python train.py --n_head=2 --d_mlp=640 --qk_norm=false --parallel_block=false --init="normal" --init_std_qkv=0.0273 --lr_head=0.00657 --dataset="wikipedia_en"
Each number is 128 + 24 x the weight over the matrix's rms, rounded and kept within 0 to 255. Layers, rows and columns count from 0.

# layer 8 MLP down (transposed), 640x160, rms 0.252, rows 113-132, columns 80-159
[[ 92 151 137 106 110 167 145 120 126 129  96  68 140 114 130 117 182 138 151 143 159 143  90 124 132 117 119 187 182 135  71 135 111 152  98 129 122 116 154 139 108  92 167 147  85 124 146 128  95 132 114 129  91 133 124  79 115 118 114 128 113 130 158  85 141 122 121 109 134 179 102 148 141  92 118 129 157 111  80 153]
 [162 144 132  80  94 168 150 158 130 103  98 180 128 146 144 156 123 165 129 138 159 157 131 145 193 120 121  96  64 117 145 103 111 128 157 134 127 103 192  91 126 110 135 121 111  86 123  94 113 116 139 112 137 110  81 107 137  98 123 149  99 157 130 139  99 137 168 145 145 132 129 137 131 154 110 126  86 133 138 128]
 [102 144 113 174 129 125 115 160 121 112 124 150 115 129 149 129 144 126 122 106 164 157 128 128 100 109 118 117 137 142 150  86 145 146 112 142  87 116 130 140 136  98 144 143 156 127 116 103 128 178 126 124 179 157 153 103 145 125 111 137 155 116 127  91 173 136 120 144 136 151 106 144 106 151 147 139 167 144 138 177]
 [113 118 179 137 112 150 115 122 152 118 103 120 121 118  93 139  97 144 132 136 119 130 173 149  93 148 133  69 144 132  53 112 144 134 133 123 122 134 109 112 131  91 130 107 159 126 153  94 129 120 141 161 156  90 121 137 182 127 145 124 149 128  88 115 123 164 134 141 102 127 107 126 114 105  74 160 124 142 147 166]
 [108 144 133 125 103 105  65 123 168 142 108 140  94 131 119 152 146 139 117 146 149  93 124 115 122 132 169 131 144 154 123 153 135  78 103 112 133 127 166 127 149 137 123 160 124 154 132 156 174 131 131 124 138 115  98 110 118 141 127 108 113 107 144 174 140  96 137 117 147 162 163 167 120 122 133 118 108 147 138 137]
 [128 127 143 143 163  73 176 116  86 105 130 118  89 114 139 115  96 119 131 149 120 101 130 124 114 132 141 127 120 120  95 150 137 133 177 111 165  71 126 147 146 130 156 106 168  85 154 133 152 113 117 113 125 140 120  98 129 139 121 145 123  63 103  93  83 143 101 155 162 147 133 106 149 114 146 133 154 117 114 118]
 [155 109 139 114 142 144 140 137 139 101  88 125 152 119 124 141 155 117 142 129 128 102 134 176 114 141 157 134  85 133 134 141 123 143  75 160  80 128  80 123 119 140  98 182 111 120 133 122 122 124  80 116 146 146 143  84 152 133 133 162  89  90 116  75 143 160 135  96 124  85 142 170 144 116 132 134 117 110 107  93]
 [130 141 112 146 129 111 124 154 146 155 147 133 136  85 121 173 136 126 138 141  99 118 109 135 164 114 148 140 106 137 133  69 123 131 147 152 159  99 129  97 116 123 160  91 132 106 134 131 116 119 114 130 104 141 108 139 129 157 150 128 150 138  96 114 147 104 109 161 132 127 123 135 114 130 136 132 143 119 128 136]
 [153 118 112 146 113 133 126  85 144 142 131 125 101  92 137 111 101 100 101 129 132 137  94 159 145  98  91  80 135 159 109 156 154 150 125  73 130  80 130 101 118 159 123 141 111 114 137 157 116 103 154 128 151 124 134  75 138 137  76  92 106 163 101 101 112 115 109 120  98 138 154 152 116 122 174 122 115 108 130 110]
 [142 141 188 137 167  79 155  98 143 111 113  76 148 124 113 108 170 143 151 121 153  72 110 118 150  79 118 118 163  92  95 137 146 106 144 132 103  49 135 114 128 150 161 120 147 106 115 132 135  88 121 112 126 143 183 131 129 151 110 140 134 140 111 123 120 131 155 129 101 105 148  92  99 138 138 114 158 139 134 128]
 [105  88 148 129 151 144 135 130 137 113 139 134 157 117 168 110  82 145 125 131 131 154 123 103 148 113 127 137 106 104 152  99 159  81  90 107 117  95 136 119 153 131 126 113 138 106  91 111  99 125 201 112 116 128  89  94 138 106 156 103 119 125  88 134 147 139 134 128 118 133 115 101 169 144 132 105 124 139 151 173]
 [ 81 120 129 152  82 100 131 143 124 140  86 136 144 127 148 131 136 126 119 125 139 131 127  97  94 110 127 148 147 124 109 148 134 130 144 152 122 153 131 147 116 123 138 147 131 115 112 167 141 105 143 156 110 129 158 124 111 130 154 124 129 132 151  69 107 180 124 165  93 155 137 105 148 125 137 135  93 110 138 130]
 [151 150 142 132 158 120 149 107 185 146 130 112 144 104 121 124 155 133  97 147 109 103 138 145 138 107 106 116 127 126 102 138 129 119 108 120 130 129 151 115 126 121 113 159 146  99 157 112 119 114  94 130 122 139 131 125 149 117 106 113 155 119  88 121 160 134 129 144 119 132  99  95 130 176 135  90 140 117 104 133]
 [119 121 181 160 117 141 113 137 107 135 111  95 145 110 127  98  85 127 153 135  86 169 135 109 121 126 141 157 110 153 128 161 142 136 136 171 129 128 128 169 156 134 142 148 126 145 160 110 128 159 111 147 150 121 121 155  88 135 157 123 152 106 118 149 134 100  96 176 169 127 116  99 136 128  89 149 125 141 109  85]
 [143 119  86 126 153 151 124 144  83 148  49 137 124 131  90 136 126  85 108 156 124 150 159 121 147 127 143 105 168 138 124 120 130 132 119 136 150 172 127 156 125 129  99 134 146 148 131 135 164 126 150 134 141 142  91 127  76 165 173 168  82 124 150 113  81 159 155 132 137 122 142 123 145  82 105 134 128 209 164 114]
 [129 140 149 134 135 146  94  91 111 142 123 145 111 141 125 151 116 114 112 158 113 138 112 125 146 165 156 109 141 106 146 115 100 109 161 157  78 115 131 108 113  85  85 131 144 128 125 146 138 140 154 104  95 121 131 159 101 126 107  97 139 118 129 123 124 123  88 156 163 146 121 115  73 129  96 111 127 109 160 104]
 [115 140 111 156 136 103 122 105 125 110 131 138 160 202 121 163 150 163 130 127 116 113 149 121 172 144 127 106 186 143 142 118 156 131 149 150  96 168 129 147 138 102 171 117 163 148 103 128 149  85 107 166 173 138 121 105 118 152 179 174 128  92 138 161 108 159 102 148 166 117 145 145 151 146 128  96 115 115 132 120]
 [146 136 101  91 136 123 105 154 117 108 119 117 146 107 127 107 105 112 164 120 160 119 155 140 110 162 135 133 142 140 106 147 137  89 118 168  75 119 127 115 102 127 120 143 141 143 179 102 177 127 121 123 161 153 131 100 124 120  99 109 144 101 121  86 131 160 106 111 122 148 133 150 143 105 138 141 142 129 100 141]
 [100 106 160 154 142 142 122 165 122 159 114 151 103  54 133 130 155 134 106  83 181 145  64 145 107 120 154 138 119 138 142 155 131 140 135 108 114 140 135 179 131 120 133 182 113 102 125 129 117 158 122 141  84 150 125 149 142 150 134 113 118 150 129 133 114 162  45  67 113 139  82 175 120  72 137 109  95 115 126  86]
 [118  70 127  99 127 117 104 116 113 123 134 126 109 121 117 122 180 115 179 139 108 138 154 105 107 150 139 131 136 121 130 118 118 137 155 138 109 109 121 150 155 167 184 165 128 100  53 115 121  93 157 114 160 172  97 123 109 136 146 118 146 134 105 126 130 116  90 129 117 128 165 134 140 160 148 123 116 142 145 138]]
# layer 8 MLP up, 640x160, rms 0.257, rows 114-133, columns 80-159
[[108 137 134 106 141 114 115 103 159 126 135 109  98 119 118 126 129 134  84 131 141 110 153 143 174 143 136 153 109 104 132 121  88 106 145 103  96 139  80 160 167 197 139 144 141  66 160 173 151 100 125 133 123 145 140 126 111 147 104  81 119 155 125 121  90 137 114 158 154 131  84 149 120  85 137 118 105 148 118 129]
 [121 118 154 120 128 115 125 149 127 134 148  78 117 146 153 103 143 126 125 119  94 163 110 142 114 113  81 116 136 124 123 121 116 155  99 107 107  92 124 163 112 144 135 139 146 158 109 133 165 101 170 122 136 143  93 150 117  78 130 134 130 164 136 150 123 161 114 127 137 198 124 128 117 104 119 139 159 102 129 171]
 [ 97 154 133  94 117 142 108 140 140 104 129 131 118 136 121 140 116 112 141 143 121 142 129 117 142 108 124 133 109 151 153  93  84 115 158 104 135  82 114 108 121 104 184 122 124 115  81 167 147 120 109 123 110 110 122 116 130 110  92 159 118 143 170 125 133  96  95 179 121 154 153 121 109 154 145 171 131 150 161 103]
 [130 149 158 124 159 140 147 113 140 119 115 128 128 117 113 158 129 146 133 128 164 146 159 110 151 104 112 139 123 133 120 159 135 122 118 110 124 115 129 111 112  90 142 135  87 110  98 117 116 156 114 159 159  86 126  95 132 143 128 108 129 200 111 148 105 124 139 129 114 131 137 136 144 169 120 146 103 115 108 137]
 [146 123  86 122 136 124  86 127 132 116 134 120 143 117 139 139 136 113 123  92 192 118 106 125 142 143 143 133 122 153 156  68 115 109 183 150 100  80 115 100 110 123 149 152 114 138 130 114  80 118 176 141 111 113 139 164 119 146 165 130 138 119 148 147 150 135 121 108 140  99 120 144  78 105 163 145  99 103 149 143]
 [147 135 105 111 151 138 143  93 140 106  72 164 122 104  94 165 103 148 130 138 131 157 102 100 136  88 160  98 137 101 133 154 107 108 146 111 118  69  80 111 105 129 120  80  97 120 139 129 106 131 107 136 139 168 104 110 112 168 123 110 128 135 125 137 190 176 108 170  96 101 101 106 149 125 154 113 151 143 149 172]
 [178 103 158 125 119 131 177 113 126 110 136  97 102 140 153  95 119 129 114 121 174  96 129 139 121 139 158 125 108 114  98 165 132 116 140 109 122 130 154 117 143 111  85 113 133 127 133 147 138 140 145  92 164 134 122 117 117 124 105 109 127 129 143 117 125 114 128 139 172 129 174 130 155 121 148 112 120 159 106 133]
 [116 119 121 110 111 116 126 118 113  85 121 114 153 181  98 130 118 144 129 119 171 123 151 152 147  92 150 108 135 137 150 139  89 163 120 156  98 119 122  78 120 122 148 189 146 175 106 142 124 113 101  95 166 163 112 124 107  92 113 135 102 123 173 130 129 119 131 121 113 143 122 121 102 155 127 133 118 145 126 131]
 [ 97 151 119 129 202 112 162 115 130 125 162 114  93 143 133 108 137 126  93 119 133 134 138 170 147  99 111 125 134 104 135  73 123 126 122 100  99 116 143 154 101 143 125 103 134 164 149 123 105 117 103 146 159 158 138 132 126 113 125  92 108 148 111 138 164 118  89 124 145 155 140 139 129 115 103 160 165 150 126 126]
 [116 158 135 165 146 102 101 109 119 149 111 107 139 132 150  77 105 159 132 115 149 156 132 128 115  96 125 132  93 109 134 118 138 137 118 121 118 124 157  95 133 128 111 144 120 141 119 106 145 164 163 133 200 146 109 113 140 146  99 127 143 128 112 145 104  87 146 104 113 161 127 111 166 131 154 115 108 122 141 115]
 [134 145 118 106 114 131 119 119 139 125 135  63 151 141 136 132 113 119 122 143 140 169 134 169 121 103 112 111 122  98 139  83 115  96 114 162 133 116 114 141 140 116 121 136 123 187 110 138 144 124 149 171 104 139 109 164  90 147 138 146 111 131 145 161 126 129 132 158 112 101 127 134 155 100 133 118 127 100 115 145]
 [107 121 119 108 125 158  80 138 104 106 103 115 182 146 121 121 128 125 129  87 141 159 100 133  84 131 109 144 116 159 155 135 144 139 114 161  89  97  96 108 147 171 152 122 118 146 120 163 105 100 139 131 161 139 139 116 104 116 112 143  71 124 167 148 118 105 142  99 155 121 119 155 145 106 134 141 113 163 144 135]
 [ 92 123  88 129 145 122 144 130 143 132 146 137  79 130 102 141 108 147 109 103 105 104 129 111 161 138  97 127 127 159  93  94 126 104 140 139 137 136 179 103 106 175 124 101 113  89  85 110 128 167 168 136 109 108 152 100  84  85 144 139 131 141 130 130 151  98 124  86 105 117 143 152 120 121 117 145 161 140 133 134]
 [ 85 136  59 156 151  96 118 118 158 134 142  87 103 126  94 118 108  87 136 136 156 152 137 175  84  89 121 123 131 104  97 153 138 127  74 163 144 133 111 160 162 142 137 151 177 108 122 141  54 130 140 109 142 131 139 127 107 124 167 113 131 110 113 168 135 127  77 125 169 158 166 157 141 166 102 135  82 130 124 123]
 [121 135 136 134 137 114 106 135 129 181 126 149 108 118 158 137 173 130 173 101 159 165 114 160 145 141  78 106 125 107 110 135 163 170 117 139 104 102  96 147 115 122 140 140 107  81 117  80 114 153 145 152 146 124 124 135 132 122 129 142 148 133 116 123 113 145 152 154 119 122 160 110 160 159 166 110  94 147 158 129]
 [151 127 122 120 135  90 125 158 134 129 105 144 134 117 148 105 152 124 163 125 146 139 114 147 134 141  46 144 147 101 146 104 119 122 156 129 171 111 108 109 138 139 116 139 139 151 106 159 145  76 140 127 134 103 128 156 153  92 119 136 140 130 180 152 130 117 138 120  93 133 126  96 158 119 145 113 158 129 111  73]
 [106 124 105 150 103 120 151 149 140 106 137 132 106 131 162 121 144 106 121 132 148 118 167 139 138  98 139 156 105 134 134 149 132 118 110 155 110 115 142 132 110 126 126 100 159 137 152 158 122 123 122  89 117 142 111 156 112 128 125 172 159 140 135 142 153 115 125 107 146 114 103 181 111 129 121  99  92 110 130 101]
 [100 120  89 143 117 136  89 141 134 180 101 139 112 127 118  90 184 126 146 112 142 102 140 122 109 132 122 110 122 113 133 148 104 118 139 119 157 141 117 109 109 111 117 113 127 144  99 139  83 115 132  75  94 144 148 114 113  97 144 132 166 163 157 144 116 139 159  96 113 142 155 176 175 128 121 117 122 155 150 139]
 [130 175  99 147 143 155 110 116 141 178 153 111 129 147 117 144 152 154 149 129 104 130 129 141 134 127 148 150 132 159 112 114 122 127 140 138 130 138 161 137 113 203 128 114 134 131 161  64  92 135 127  63 112  94 104 107  96 107 154 124 172 153 148 159 154 152 150  85  89 159 127 104  94 127 154 119 135 151 116 138]
 [108 147 144  99 113 127 154 114 111  98  96 107 117 108 190 140  87 142 100  84 150 159 136 129 139 169 116 110 152 130  94 127 111 103 127 115 179 108 156 129 146 130 116 138 108 168 109 135 140 156 112 129  93 122 138 116 139 134 151 102 149 136 141 116 125 103 111 128 134 149 141 134 135 136 150 148 142 114 162 137]]